From a checkpoint of a small transformer trained on Wikipedia: 10 layers, vocabulary 8192.
Each number is 128 + 32 x the weight over its row's rms, rounded and kept within 0 to 255. Layers, rows and columns count from 0. Numbers have three digits each. The size before them is the row's rms in percent of the matrix's.

# down: layer 5 MLP down (transposed), 448x160, rms 0.0988, rows 307-361, columns 80-159
# gate: layer 5 MLP gate, 448x160, rms 0.109, rows 308-361, columns 80-159
# up: layer 5 MLP up, 448x160, rms 0.102, rows 308-361, columns 80-159
down307 109:110107140115131137096178150140103028115102045080095095141114140155107082018109132141124155128135144130083120099109155155163088097152109134129153111118108228110129198133153062044082110192108122114168144096112113137076144139080104123102116067
gate308 095:084108119119208136072109120128152144159140168141100114103101158127130111142114066139180210118160114117130151136141195111119197122077051108135167151114132095063137144167127127103109137189083099158170108125158117112120103135145122169172124065
up308 098:138148147160089207123079156184126085143097124095114120122140141102130168125125106125132139141150121217178112123174131146167102183102133055123084113126115145087108157118119104092112197081096118114120137097148093091109072130156142130123152140
down308 099:132106131106143126170111080159124186139154140110127114135122153163192148181081156084167142117156077137156129156141133081161158079118126166135156195124138095050146119115119153074137161139072092124138123155120129110155105150116135196147135084
gate309 086:155141086099180083158125129108118127124106115117083104048150132149058142119108073067085136144140147061156161181104130090114191127098091103119087167151187101139150119098128189081183124127109150169187194098077109130134165110104118119162079097
up309 085:118165169122065117142053152109171097150119120131172096147131127184115108107124082117136150148115134127071116097138139115106094140102153104174174159109129099125146142129173041114158114128119132105125116121101100110115121160122123125161053150
down309 089:186159127090114085117093105084159065103107122075131145182132119121061076117145134077110101130125062089081193150161133138067125151138153113120127183109087122164112106190119183102115158127080104095124150167125118175130177134129083106120120081
gate310 106:119180127117075182159125157090097129068119111110109148103114176120104085122118133116149112149138111126111164103106120125102142090107171102112167077183150179144155178160113077082079105183135190098133140137063084119175202077135088098185065123
up310 106:130146117101121117125162212135122190092174109122104080118116080100108130171174043093082106168104101094129156128120089151141146105080146125083174124144119133137173185160118116176104112097158171122176167125151158125141133110123174084089094117
down310 107:111100129092125178095112190123160133152126136131122080141140136153161124096097111097070149153103105121174152105128153114131111146122084102115209119107097131094128093042156175116126178166112105150146074081096125088114106130138130084071111127
gate311 100:114185151178114185144112144170135174088084124103099140108118131146110049138106047112104105147155112087110160108156111135111107124141080153112095118102101134077166094117127190110124137111143123104158151124138103171109121095088122076069056107
up311 103:134088098093169098143126138112114087171148173147131105115173150132116122129106144152168158113143122147191081105095150092121164218141123101139104145121129093153108152144146097093130160141096109174122137167085158106205064120122150168183109109
down311 101:134185137144154170159120114159149123137123212074099109096095091081100092127100097128088080152121100102153124109107116076093117101119107140111057106106104134102102052155127156097117180167172126154144180165103153148152146169067106099131117065
gate312 099:140099121076063147100173162174166115099173089116111046173152186123127063157121112092118154130084088020137087124108187139149142145139165144132117090148156092109144133154137164137133120142090118174136188107104131128135107131163122141109106153
up312 104:140129138108103078151085159136116125123178072194112171094125073131141123159163109135121126135128124142080145094037133151108135120180124094118083154152163138065102139114122123104106178106132171151127117159140146197111132117062113162118117112
down312 104:127157120119113067146144101132108114123162141137074151117140154196075118116141166110192133126182072070131113168148092148156144095122113114087150141117161166086174116132172088059125172148137083125139104134215157091226135112125153104124183144
gate313 097:105101117122116107102146116052169156139131142216124148162046088122131146112112142121119202151146118120094097114174108143118086116106115131164094125130158153176077064158114136111094107100105179114166079118143105091097165118114066107158129144
up313 101:115103107115164142098182168120056134160144123119143090172121089190122167144120053116140099094157129104145108141158110138135123145149108118142104119209147142138175097097143123062111065145101117152156110092093160149172121087114138066133134156
down313 099:139082122087083149094104129115062058166162175108175107133147121115170169093176123129130090098140113127091164142074045146125108086163105058118137157133076134098162107052162085153138141098169179150193113157102157105117126135220134105124100154
gate314 093:182117143147164075116144106114186194102136137066097069148121129171122161228052133081078145105125113121128068139084149107183141160108110137136135082116169079190082109153133115119119104106180160139148151151147094135104126105145121112113108128
up314 098:111119120112136129143119097149096069142162128114149195073191143083140142103136064150221113123078166133110112127145166130106147110172127124130131152176102119073110096113124156120128165107116131054125137190128129159119103172112138144099139128
down314 100:181129126156162146178134184119115133101178125153116110134141147179185132101103157123100123109123086071095125149110122135146050166123092109149158126112150105164098113195129116185125112121179156144190093130125094092130087145085135135093105114
gate315 102:099137104090140100137045165118151104117102174156100137118205193085121172170115155148131130174139119170123165172153198146104150115062071081138093132096150107171161149150119158156123109172162141134140146095195126108105168109129167118210112083
up315 097:121111114187153166087106112123112109130149186129139131070144111113152199094158156150149118117111123118129053158129129132120067096069132104149111118161133139173135017114116134079119115137127103102121129089178134168118136153067121114158137108
down315 104:061135134123099089151126082125179117118133083161140076203103126129151138081157141147068130134159203120094103059095170104141114143127125107144105083116067077150165109144134182187095097109176147163136129127141119133084105110120055083127110137
gate316 087:114140085118130135143133114103150107097162119083143137096174161078073108171147204144186116102129075137143074098170102140089130167144124085151142138133134095099121107200113156098148074185071201104118167135162077085140131142120105138103116137
up316 091:160214124116093138095134088184154103110150143129119089118174084135116140138130164130149138127160159108070131072193088144127113061091163086132131091090126122135098119118109114125085147149190172137080142097133159089084151150127104068157115191
down316 087:116056116179155136098088103112109171171138092145143141128116113189132095155143116111135102133143121122123154164190162108127164127151117133143158177163134163127135093060129114157111100165099093130129025171097153167127173114184161172140166120
gate317 118:106168140136130128158093201098111121071150191153110137078189180089101184176122126139134161104074100101179139108120146097110118166129064139121118111045100111084070159114084190118141130147077154134136118147144148172133131118093147142064151105
up317 107:132182116150172150156145168092109114110122150117119139113154182161118140173135121095114090134091106071140144142121160136126159135096133156117178078097094088122095055138111125141137159128114178157097142139126130176151147118097176164039102120
down317 109:090115148087156144174099159100061160191161183152104131173128121091158157139165142111131157132131073130152161152131157162091143154131129130125100161083080140137115084106065166118160161107104186101129104116136112127117187139093150162036133080
gate318 099:130084119111139067078164148112111167131175164148082181108175162185112141205132116148118106133156127176161128073111139098170182066141089137134152080147084106155122108164142163084070102099207116089180147157109146168145098048170140076110102172
up318 104:135122112132126107157125176168130145117123088150188090161108118099122111135140172154108099155121112105136179140143082127130142158114100189113157201181097180076086104075126155140100138139108081140119174095101128164144063199130189125147134151
down318 106:130150119148138104092132121134135093148119132062098119202126093092076119163188083162138097115143151096067195124122054155103116075074148139147070076143173149184105089131131133133109103084077133149127163111146080112158126154127050125110165167
gate319 105:131185136135103127183123116102141160093118103130039149153097165114104092160147107108183090089157120125132091136106136128131220179131131118143102225132108127066135141103094118151138138186133130150152190153104122098205114121148158124120146103
up319 095:121096135105121127116180155173109107110147118121146115192140057120125116123144111096141140091111139054128163088073188112177077074114146173125179106128154181162124044153111129113133155141091136057146160067174138096090148149144143156129118161
down319 097:113097122112071185137139127179110122162120119093133144117163174142113089138150147075136157187145151120189083071142145129123121121206135154171077125097149133074163163127110088133173194153168067173119096155167159080152138103109079094158162064
gate320 106:124105115123096138130090147119124094143096175085146080115137153147086124157128152164119131124158094094138120056081168120112114102107217133143109097115095082105132091146128100132084152100142130084125161143096059121118095098120109116134123112
up320 110:043153112076164163143095097124158115114178143172162113117147115106129118046105087101145144117124132127096134131159121106166159087156123112141147152137089115176205146086125156163094124158069151080139113118177142132172095144080092131193131113
down320 110:128153117178106084157141119147126133123134156094136102156133130094159189180100132085146112150133110128117181114094200123141123159139190135109113155131161067145105134144125128130100134108131075093156094149051085161132110101143152133118092153
gate321 108:164164120116149111153139165101093157110115183105170112130091197133128142153117121127105128143160093094130188135133104077084190168148140154117150145147136105138104107165058129098115154117079079161172172089137135100132116125148155061111160084
up321 096:100124154174139137149111097139180083151139077133132152120137111118076167105089189152143167131093184160105159108125190128154078070083118112147122126088132124140129116140173105122141114130166161093130104124089103117084101114150130150106125119
down321 086:072144145112151101207141112134101231106122139111123089143145128121104147133075126093112071138087098129119150162164200159149187162177154198157154094108140139186103163111100122072052130100169090120100123154172063104132170148171089064117132090
gate322 108:181176102118127151133129159176117181116157089094102190156118097078123113166095140139138105122131096095071105145139120123117129135153101124185163110098138148134117152117132138161145183124130121119166168157121182097163108122164171154108163182
up322 114:130161141081124140202155097168138096161106090104180105188106110086140162118146123043118132139143132120136098075087177125162171110041119121111134136138087189094083178067122174184127164150085087160157136083100100069132109151128159132154182155
down322 112:067139141199127088158146102096171107153113134144142094180083124155103103119132120141094134150107205100160138172106093095129118151161156117124162093116121074134150100141095079170099135151106178112016070148170128179070150137110089158141057108
gate323 096:141171160102117078192108109188130090124135087114081131157153162076111157178143068091167077121123123095158142121120176164162187156113093079158092136093148105105115086142107187172115063174095122160139160106169144072139117136116139080161120070
up323 102:103142156130103147126096198186152170105131089165097080153192140090165136145186112055153144131145183116209111155182106148099147155169149069128162125120120089070107125134150124150120046173120108122109181109164108124206106114113186151155130084
down323 104:133108144091096153159163186132112124117120127111133053124121111114050085079122144079192071098146125187145139154198050138093076167068136106147151108114086143095114105171097107105170137150133085157092134120143094157179168116099155123103165081
gate324 095:161112113146175133112133126186128111191136182156139135146137154084156146147127052113136152187187079177094198145140149141117075133130149166082122168163067120094140076109112124081102180123117149127140131089120121127056192114147116114160120167
up324 096:149123112182099099121146103083146130088075128184210110147114141140129094152157117130205119120109168074181101152134124095107122143091142159123164149123142094108062096134103141143175072147173079095120082146098068128143133186105154199186128092
down324 101:128103105125185204090195128122165104127102091126151161098129153110113143113079117165065086142102118184168059140139124102140143110173130170155112083143086143078160118159125134130140090161101118104138102106088140122121112086176137182160122139
gate325 101:094158125091138153093064169133132120073154060053119178136103155073110152163135153115135153122170148095146116096149131129180164131164118085165107176070149192160084143101112122103102127163173115197140179122138080146104103125107140096104149116
up325 102:116125134135152128178123139065170181081118084123072205123103133161112102117040196080143195138116144188123114108098122110174137136139176074148136172155184150174141130133120113150106141140129136109136144113131104145107111098187183186125124202
down325 102:093143124163188134126065142131169148121162125079116107130167161121131074074154107096123159180104132118186120096186153071139112154127133135098085145129142116098099116092155162097132180080124149111150121087072160204161129132136111125099123163
gate326 115:178085137102178131088161190102202101162091131137137118097093178124109170182168134137172075120093141154120127154131141079182075150143045145103138089095111119029080140147111128165098144155122174163187153168123120129140141107090123153120101107
up326 113:114077111107121112165117137125099177146089116172156125131088085165121097149160131099113092164113155146147110137078125157081118104099155146145128107176146122091194139116148141177144125129093138188165101063121124142165131082098120168114061108
down326 110:075169112140135119130089110142124147127113117062133085138168151072193163114122116201143168105128140164123088160127186143058186083123128116141096116174137149140148170086174179077129191071146102101155125156106174132141091086200137085124115134
gate327 106:154121126137160095115128132124145123118086195169115157102132153138114182144164101137116122151214091162113112145130132141128089144149105137132063120168186158090122126168053148147094155090104130180152158193182140117111133127089134131135147084
up327 100:092175113088112095093123177132149131170117102118127123123135138124125134099159130094147103072108110138136137144139117144147160128120121156128118157179133160171135136131143176129138092130177100086180175125124145135133070097159208094062146159
down327 097:107157134096138163133127109139140152179125123091159136107108160091108168146143102094105155136095112084090118168157088106117063132169149099128083136154166224120121120137184093135161123142116203137080114117171167175184122107117094132202112123
gate328 087:122099109147137117121129065091097105112072171104123145178143122100113142098136176161132095179154057121154137108118176139089137163075091088117172161118159156128167144175104127054137170170172141114147136073179129126057151118152114105070173179
up328 091:137114085193068093099144144144130098141145091089077115166169158097153117141133082158096144082118152117101163124110123149094085098162171084129109107110066162099107141128124146118098100145089183133161112121088086127137133107116148071165095154
down328 094:119121112118163161185094153101068159139119146047121138134117129114142115157112161126129098139161111092197078093065179079144179175059135100112147157149193151120110108137110142140166147162094140131143119152150173141131158103165130104099163136
gate329 110:130153138120143085113078143152173088128149144130082166114189198124073173143119095130138160102150103102125150128108165089143103115094135085140096127127144143078149129111102180196112146178072148092150140157138174110144087142102064120181133137
up329 117:080085120140117099057124123127142143106140115152119166115178147174129145154152113123150105064091124057127145206062139141168088117149176068118161122130120115106139058082137178195136089198034131073135093135091179146142178151069115170165133153
down329 112:113095094125085089110099135131139124189119158132162078141155174108118105113146157122155119151141079165122219125194118165136150122078080085121130144179082152094130171078134125163154135116104115170155147107116144130162124162144122113109132104
gate330 099:135139141118098155119083090138124120111096103107129120159151167110133089109115124100124121167120133124085117111108112131171156104130146169155141178104129116149144106164128125158130124137130166045126160142206160080154199114106089146148148160
up330 102:146135120111115197157145169127134092149078128129148183157172139108143103086098148076152127096182137090127141107118089104137145144112102111109134127157149126114116129104110122119116121132116120161125094159114074177162137081079097157108113107
down330 097:124133119093086134055107114134115121203099128209097157110100102108116122178070162116146113104139159182115111115070114092166173107107132110174148171154131105070186125192127144113217130121108111153098175139101162106091109191146093116150157165
gate331 100:114144144142141193156126136117133154166068129104105088242052135118136094113106138148072089130152118155129109154187133135108220150084086140129106126126119115134168120107081104163149083111142056133135129132111174090133121128112190118140189140
up331 102:178135153082158094115141136116129133074150145128137118099099145118148147099187086081144121095072099115103115119085091162154099149139146108159154149109118139077179093121137143176050112184139113092114098111182098126150138100170106196112152246
down331 102:122107125176106169088157147118112106120143116136101066209127100074116101142175091154093150121148150132137154117083075189117081105139101083110127141103118160109132081097140092096193095089120124123096118139097122088085128130145171101098110130
gate332 103:189176111093126122121132161112158096136081133128072189167075114109118100190111157090098125141147098101148113144123183104154163062134109119104118100091097185124103129137128152167104106123112113172183161148127074147112149108035141099195161185
up332 100:168141130194124107162092139164147145137113152119129096092127146167138114116133157137107119136111102154159127098103178144092080155071143138095136097129120092129044170129115096119126094069097125181167171101112080162093091099113122145167118139
down332 103:088107128108111157137101122139131106114112181084071084113113182123090186096132053159219128128145148126110106117161129095131122094140060087126130159131116176120158163095157095097186099135151121098084156139127187153164133126115127172080080151
gate333 093:157153125177114103086137158127159145146164140145198112078101124122096088145118134129108115139107132117100127104103096110137039134219122106121121142123095116114106081099120163184114075127166144064130059152138123124095181164093097102109064164
up333 095:134081128082185127089179132110104163154137084089194146153071097147106108063125133097194120140142148175181108143101159148089142107132127115174123135139099124120101094066134087153145125084129123165145147094088125161129133194127088102151119134
down333 095:151162155093097144121159098130145099132126233076079121148149154163126154158071124159150065117100100119152108122119106141157061103147068099118124173079139136141089099118143185147096121138158120141118155158120121137127107203114114170152093112
gate334 089:126097117146091103122055132128143167121173150092120179153125187091122074122106121119111113141161094109149112110148165103108123175113158138098137108197063131119142148132143182144144202082124153158132135075126112131128134077237123101136125099
up334 092:136087163153185137169136176131148114151069150158197046102143091130122095084130148178132166137128114114119109149119109169086082110117033122101126175029085102132098106158135126098077132126139126107128136133104171113143144126097057145130124151
down334 094:110083129128087085146126079101147101178124107182106143070141136094116156128122096166140101107121191138124098097096085099131090113143131159138134182125114067106169098050129126161115113146137127115183101152106138119121145158088151156153069096
gate335 101:111137120100203128131161129132155129167116188145123185177141165173161095254118106153146093108177112186150207193098136089120169170082117178131114100168129110140170125119129147110116135124135069165156114118142137169167138137070116198172117126
up335 100:116133120163111133142129196153073156172148122132108129146108046119116120142120167087139165132140100122097101068159108131138170105129127108145118096162120142179150102115152090185137128081110175070132142175075157140147088043166135113131124218
down335 100:124121147103157106137138136122178181087150147106128141137137114071097134111114140066108146137135133023106150123167131123176093153129102133116161116108140130138071089189142155148096147147130177132092111139105115111152142176112084175110131132
gate336 107:170124115174175130133149123115183103115084175123100190066078091116126097141115096145082160105145136163129080149103109098189181092140145111128124134167158153089135143147117138119091127165149171186127122124137123128135147196082009128183155100
up336 102:098134134082101092073141157140044137116101093097138133185111147113151141141154109119181067084106139110184132145139129124059142151204154091114154095092110135086076086121115108136094077144165098129130126117043083147112165078094167084093089121
down336 102:111187117139170106055193140111154101177133094155145179066090162150121152115141162173127145113147180137088151058170089122122130137132098073133125113138132073090150159122109141096131176070067150130101130132118114137111111093154145116109103133
gate337 095:114175102111172102151104143117088144152076100120127114105081127149123111155127104199153133117114143154153124175096160100122113139107132160168110126161165100131145162149091102057148085104100108209128149175136103124174109183138108095110122133
up337 100:134151137147101130203076203130126149135128145141132122112108128121132098130146094077106169135096133131106144161103177095123125092104084121123131097080147074147156170164136138120060127087105134134128159101170160129124112057129077112170114138
down337 101:207111148121160131139115099127098089082153142133138077143116110176117103129168103122188156100094107085102148039124125166161149127179167143110129171084145141069159100115159138165155115120148127164126122092091133169104109131151144133117132107
gate338 097:141129144181113170161106165181113106185089160099152131146132159113111108161087101156180121158127074131099117150160205144137101145110098100137174069108129134083097121165122145104114115088144117149148175168141120085139075135195115155150103102
up338 100:176130141126139118149171088129107123112150128117111139100068181146114157221151131137073064114120139101199128141124080156172115135153135156112114091098153127144147060132140138173127110083108194137183126160086131128134108125117227108118073102
down338 101:102158113133138167109094115137212133182140102102127112213118148127158069124179087142129086130134121139135112094122123074147149126131143135132146105078133146185091098125114132108196182106124113164125095146176098127152109151127102121100068141
gate339 089:143104109155128143163125117140147144088107136098108070164108175096095077173131135119134162185127087142134135131064121093154125193120094100132130136105134062160129131193091165119171202127149121120195134165135152132148069102103091164150113102
up339 088:068168164076069124174136111121152097089151123140126143090099138104139173159110162114132163184173094168062107085113115112143171169106071165175123105144152097131190153161130134104171128106089088118159116157095160051105100065180128163156093063
down339 088:140137144106099171168111116136113138095146151133127135117131118124021138136087141083117127182095123109128102108162104152141091165191159144161099100084124129147130109135081122132120135115132143118162136072115099141138177146042130129150100111
gate340 106:174147150158129159112090144136143114069127153101080154054158137087105162113109106121153096162153100115088094119105123152190144130091110141134134122092154198130097105143104090094127085217173138144188182157119138127178087126081122130103071116
up340 112:199142124172165155104079186166133129116173117096152109076138160069123159096066112127117080091185124150136092128119110154146145098123132112125165057176106160141108140107168086119122096074171125172166111145116107142165100154139167083085060091
down340 106:094133115125201117095146189092116151106086115110085143069077108182129168099102119059158137120104176121141144139183156121132155167130109174137145137184099127191163190149094123135182113119120105050118054078095099076114135125114098140103085161
gate341 088:084178143157107091130114110094098149155155173108093168089099127128116116138144057145059161138184095113130094180151114089155183143128112178142143154125181116100071083189102143128150074091098124198124154160085086126123125138144097088129125069
up341 090:060136086142167132098145154120085157146153169146115162126075094126144082162118130148101022197172133103171115174136182124111147169133084152118121084143106128121128126117107118116118181093085117155111140164085138161137216155162109093083150068
down341 094:152054124170129099141169153114096113143076121175150106100145152164182174077145146136087109138142092177137169141114119116088134058141136095119121086122159142070147144135118152116102129159117052131152118152133090110124108137176141146162177142
gate342 106:072144132116137187117124154165119087167119142093132143103109191113095098125133081146142120134164110071080097091074173142141110073135076095153081170148136160169142047097102141078089160203101043131181174057172156114145114139141116119134121092
up342 108:097107116089163149095115096104147063138074097111111116129154182113098216182110087107079095085079156094108138136113110125153136122182080104169094148116121128183143168094155143149152147133053146155133111104175113190145104109125156133138107140
down342 106:075144119094094106096177133133124114127123192072135122103150141105117126108185119139065099160153089131081116106075074183116145098125147105126126115133118095185100099132100146162090134140087120152109178072082128110128113163161135119139118168
gate343 087:129151090094124067088107142152152097181175047178150111147152175103164157115136127108103132166154132099118139100095062121105083074107107143107184191101076098100117169150134098099103143160082085168115119171048126157095161117181173130152159099
up343 095:129111111150063101114110113093151106075151139129117125115119154073111106101194143135153145117140158074177181141181176079155153127080187143131173174143090164168132154144121162096105099171123113145108106125151113147065146137146111180124139141
down343 095:125163142126190170144116115155141135123123198151074112075098117139079150145058153089108118131109152163109113085113081172216160093141123101123174142093142059182118127170103084114137112086104091145104137116084168115159114163171129116144164070
gate344 099:153077134174086206178133106131126168109174098115097116091159159112107151135143147154106141126104130138160131158124131114128137138107153149148150125119080071159145110124127241117173197122086143085092133114141098194103088115142039115140098122
up344 099:172107136102087180140066118167134165079174141127149170121139110110111128124125124167137110159101136057112116058166125125073167119167141158165123106176086086160111067115119145123138164162074197094133126118160148213135104051154110156115136175
down344 102:168083113137163134132153117115098117098109097130108147121126164140180127119074144113156147085096049138139103103127114158076160186131117114117096170141163147097205123088178100046073099173161083129155115102092118045154096135130103130098144127
gate345 100:197161118118134159160177060149157125106109113119137135142126152158115104167162078161063053147121070112118147099100137148148137134114064138129168094102179133158104119124118130169125170164098114167147144101127173101069108101152107118120116120
up345 098:113108102108157144151105065162115147139070131167138125091175103142136088168150058158076069106136154166169138159116129139159158137176097101138142127154157094094092177102150118162157156157132095136091195111097131119098111128166127094154116105
down345 101:080135142171105108148129137118174122138129106092116173080132167082139115099079160096165161101111104142110130223135118114174095140108137125108131100088081147125199163122130054072145183174188049127105102118170070135141119113109176127106122127
gate346 098:191129174170132116124066113159162085183143172048070113100163125092105134181177099123078172107100120097097149108153159126121126169094104130090113131183087115143114106196123116147093119069111115141122159061171135173086184114133119110171121157
up346 102:133097153127130133125108089190138108120184156092122161109130117105164087113113167159093123147131088152074139060134154157149224063131126142118138098185114144130091096154103116174154189112131138106149099143131126070106106103134133172195130129
down346 101:106070115102157048126080139208132123157146121174106174110132151073121069110140111128101106134165120161124112117098144172174166081095131100133102072159176068111119117070130119096095145131078126172148133119110123146118158114153135155130172026
gate347 095:134120087092110155120121215116109173114145158134157142072124183115106113152112114155120116153120120112151163104156172117098145110110164081084084135118129077109117129085120136113145208121066136124125104132119108144134126216139163191136122102
up347 101:122111149056114219169120138139161130147154134127167126174085056112121095134131104091145144178097165145113193131172113109139134134094093109097181098134087108160122151143143041177116084114108152123167154116149196165142071105168154095116092140
down347 101:141178110138184132151081187130247166090142122104131183095138148142156059123114154142097120160117101139163064106122159083157168086095118123163091103079140119165125091108150175116106162116131131039091099120128159120116127146140125152147135140
gate348 100:135169174119180115159091127153140123125135106145095130081149166080124157103090190217087104145108134112095129181082142098098167152100108106143113108116158149119160157080077119137127124133156136096115169156110163066109176100084084041139091118
up348 091:103109124173135100151113134147123104149184147109155139157116116150121141136106100119184138111178116156093162105186156144115061119170113120156130138134088096193104102123158142171124157120123099193143096126113078168121131113171164123165123126
down348 090:144185113101194153102108092127112098101117118125090162135148077130092152140132154117148146171125141125129151157065117133162138176104116156144145137135144164086097169195085124091136107137165086080129101130081213221164149119132125175150130176
gate349 100:106150098134159135141144151135140112111175171101127155136117124147104159174092173146092132145131086132177089130118130134099121222092110108166107102107202144140124097159104147118089151179102128164145173153154127126129081149177078099124120132
up349 098:101080131178149108159183146132110172124155163147165106120092080205172109147104139158078124118079137092175106143181107176127150186126141183164153144163167084179106063169132145145130144094102101119123108105128141141076132107138132154115139121
down349 103:175136135159166102143127098112152143136110101113141129145096129188055093105101145127106171114122164136134139178146122199105128147087106095137118148122094095122118185141149154054104149133075146105153106120147084137129130140046125122072162159
gate350 100:128169126099105116076097127145140182131130170092058162129124202098102131166170103130118140120089126097108129145120138147141212146101124092136087122175186087057185142118070127135152126172163102165138166129199161110141068138105085129189145141
up350 101:109112138150107123109133123146109109113138112102147103095171105118097177124116134142151105170156140162093163126080143099136059129105096135112075140119068218121095099168123152134073070102115106109141149158072119176123102178139131081092113131
down350 099:076157115187168130156100110095130133145130142143132133153113169167212146189089104139141082148118142132154132109174137124118144159132203132152101102146169143114149162040140184141105135117148131146194121179218117117153168090134160098142106107
gate351 101:145121154177131115210145108133148129100126111157064085130109101082163126146129142082093155165107112143154089163095161072066130142125127219159150133099124113184160104170131123078144115110133113149159106116102188107093144094122126101105192118
up351 115:173126156153157134170135088137162131122129073138112107173100119115113144180112172072122090134116126144155144152123167073139179176127067197128127116144176101152090180139118131083100115116165129188157073160137159137135087052149130128069142096
down351 107:136147090090097135055079116125140067162116107129143179132119127130156106158114110139217112141117058096095121056121089218132115088162133079138159122169107114096136117084097113146175093173079122081137117126123118132137142205146119168155110157
gate352 087:184136140136194165116091114119115117099144135097133131114138128060108145113110125116075084208169126146128126064128195108146126113125081142137113114133131124152137162121102111060140128138158126128167135121125171106099101131088122099186090140
up352 085:171115129164172109095126125089121136176153131142146140137081089067158116150112165133061095171170145176161110135139196143177144059081111155125109126140121167182137131122105114081124128112153109096139151120117109141097148103165113062169153162
down352 093:114119112147051148111160127120127127151125104118136131155141197128168102112115132108143115098086153191084088170177065112084129116100145083117128169076122137142106077106157091121085127140147134170156124129143146109106145146146141141142172143
gate353 107:123161138154100135128069128117133142125131145094086114168147168150104091167099114153131069184161050109161106102080157085173146164128167150125156164130127149093131125162080105108098117155168108120160149129177156157098175151153135120198171117
up353 095:139172126151141104098072106125161164095090107146105168138126078120164139092182129116153083128140121136193127132135176123142153172160158100132128102140106099058091119108140079140082158129161139144178133137164154173149190111090085120161116107
down353 100:111146128116156106140185117104100115131134133171143141088143127154119128100129116086134154150129154145142178146115094159120103114115106116121142164121115114097135162147132184183154105115123103153184166105111112147181173159180203145125137167
gate354 105:118134116119162083139115106098053087168124165118089168180120133076103122158170139188084108132146128143180181169120163055146137090151081119110043152125131097092094130125081133162103119197175115114140128188105120111088132119168121119078149144
up354 112:122128143160159129111092051155085094146091123093139166091127106135139178075127138108110106144199108165089165180086135113095099138103119160149115095093154154139137162161095066122180116172128063101140143127121111146156155134073102143129155146
down354 108:089081120086042124131184180082155086170134095188138124132086154092112100151139106112163126137070173147098159144147157137073141118112141091087120125122109168163132148110144165100128128082089114172149185103127109140116164097148149135106128131
gate355 104:156104116116160144124148171123133062124068113140148114078161160129099141167091220187154135117129113132137150126089096060170117127066090143105100159140106179157088129142123177136183090173162138091105163139114113149099121139096132157099107143
up355 095:085138152094112058135156058100146144115133128111115087132145117196115119172184135086080136119094144121140122129071159107136134148089125130120163075127163090158137106108121115147102137126182191165087124124126146125121167137136127139117086187
down355 097:135113136148124104153138142154062094168128136170174106094112108128150103151169119179170147163136119082123185112223104147111115095159084116152079133037134117126147152166112137131160102100179127094095124129160150079113138153140232096136111183
gate356 110:075182144098149137100136110145126065110081112078124117111111180099092061120134135131104127143132094110158133142101128062168133144132099134178145157099146126193121119095117159053161123158107119175175138140184133112118102130127155109158153068
up356 112:118091103118079140174123113112111150052160117156167153181130046105142102112112116066109160094188133076085121092108145133075142135106217099130100133140090117097083069141123068131145094132114099121120145105106131110112102081103136087143118159
down356 107:095106091157107128130110140108120139113209041149149133123141153147119113123083086113116063081147104088123093115130127133157104141119069105117203163150147107145136052119109188138158111171166107184056148107154106114132133170152145120152127109
gate357 102:091118151158109135188053091174135099103151141134124096172157098116119088107132177144110109163156112178053141139090148140122137122129127159159141131062139082087135137161071083167169160138147179121130128091082166136094100107169141148110130163
up357 093:122148147100096152170169129149160111106100132148085130095085108126182093104156126063107148093048088116174142135060079125116207124124113120109108097088099102090057141140129138141202165214066132161140119130120139091101127127091136151130116115
down357 096:128100135080170194052102151145080127112132142111105111155147115134069134083129130173139143115168157085157114112110149193129178132106088113093122063127136076084145108163090103107106091099120144119145138130117101147099099099123179148078131107
gate358 098:120176122127153165124147115177160121132102117173120075117101133179105072150168095109072131151116126120175163169133161155239160131101099119156134082134097103149113132141074156155149119070122103164120111126121150147121127095105100147123137114
up358 098:193096147099135098141097119129115147126157154074096095209107118106147102096045136132112130130119104193068110125090105112063138107134114157090145134110115180156126098097117116188171156131143147115129131119160136130112156158164161096163139187
down358 098:135155109137095157188110087129140117154106116061101082090136136142141079131152124101119167150166144130180160130121102141107153126110160116149105165173142167166070090143102132081129171127149095128088176182135166074130112088121136138158074103
gate359 100:116197095142164131119151157130167130108111106134110120147115162127072104124092153176113126124107108122211128171104183051159138188145112132143086130149138094144111205096122161128155153150075102131130127183164111182121085158124087151134139189
up359 098:146158090161165212150123087142138149151107105138138142185079154134133126147135190096160097157134103102179120163095138110120179057121144196122152137121156152122050116139110170111136191111106202089153132173140125155139126118164079154074154167
down359 099:165159128091161172136112106138089055155083077132194090137120160128139080149113111126174133101075076102068167045102120097141134138130139129109140122155097182191149043059147158133096153118172096124112102128111133154098148119026148152141170119
gate360 108:153101122149152111082085141097117096132180228115118130131111167122113148164134093147092193146108110137104155126131154075158089198104072111131062153145118072106142152178075159118131146171133139177138102142104161121092119141134146127148075100
up360 098:084141132133111206192090143180120152120094074106109140109138094107119083112138181134186099137177145121082135124102124151099144138080160108127098086105146168124143141130171053165138130079125125191125180104143161158159055134114113133077137067
down360 100:117190130104199175096081138121226145126119151161082190134097102171117083124109174190092100142111088091154134139126141108136099178131114138151110098128154000166096120115090146130143141087143109151065125132150104125151140103116069084129103134
gate361 101:082122157139105174166127116148124062132157113177159106134126156173089088139105115084173119141166126149059198109081153117151103165134115106130165127085081153107094102107095151131180076166162197169124161150078116117104118150152152172128123170
up361 098:108127123129116085083172132121095115110119189139131140131121075133133111112103165099141131133156105139142116131065107156156084162133124107135115142062161109069108150135111115146230143144180164129111137122061119088147079085128141142054137136
down361 101:101153146145104142122121160141082135117122190067130159192151158127124077059121109132138136128118091141136143166160139110113052164108117141134132126059072153087112130174087138120167114135100126081070148167138113131171123107142141107097134172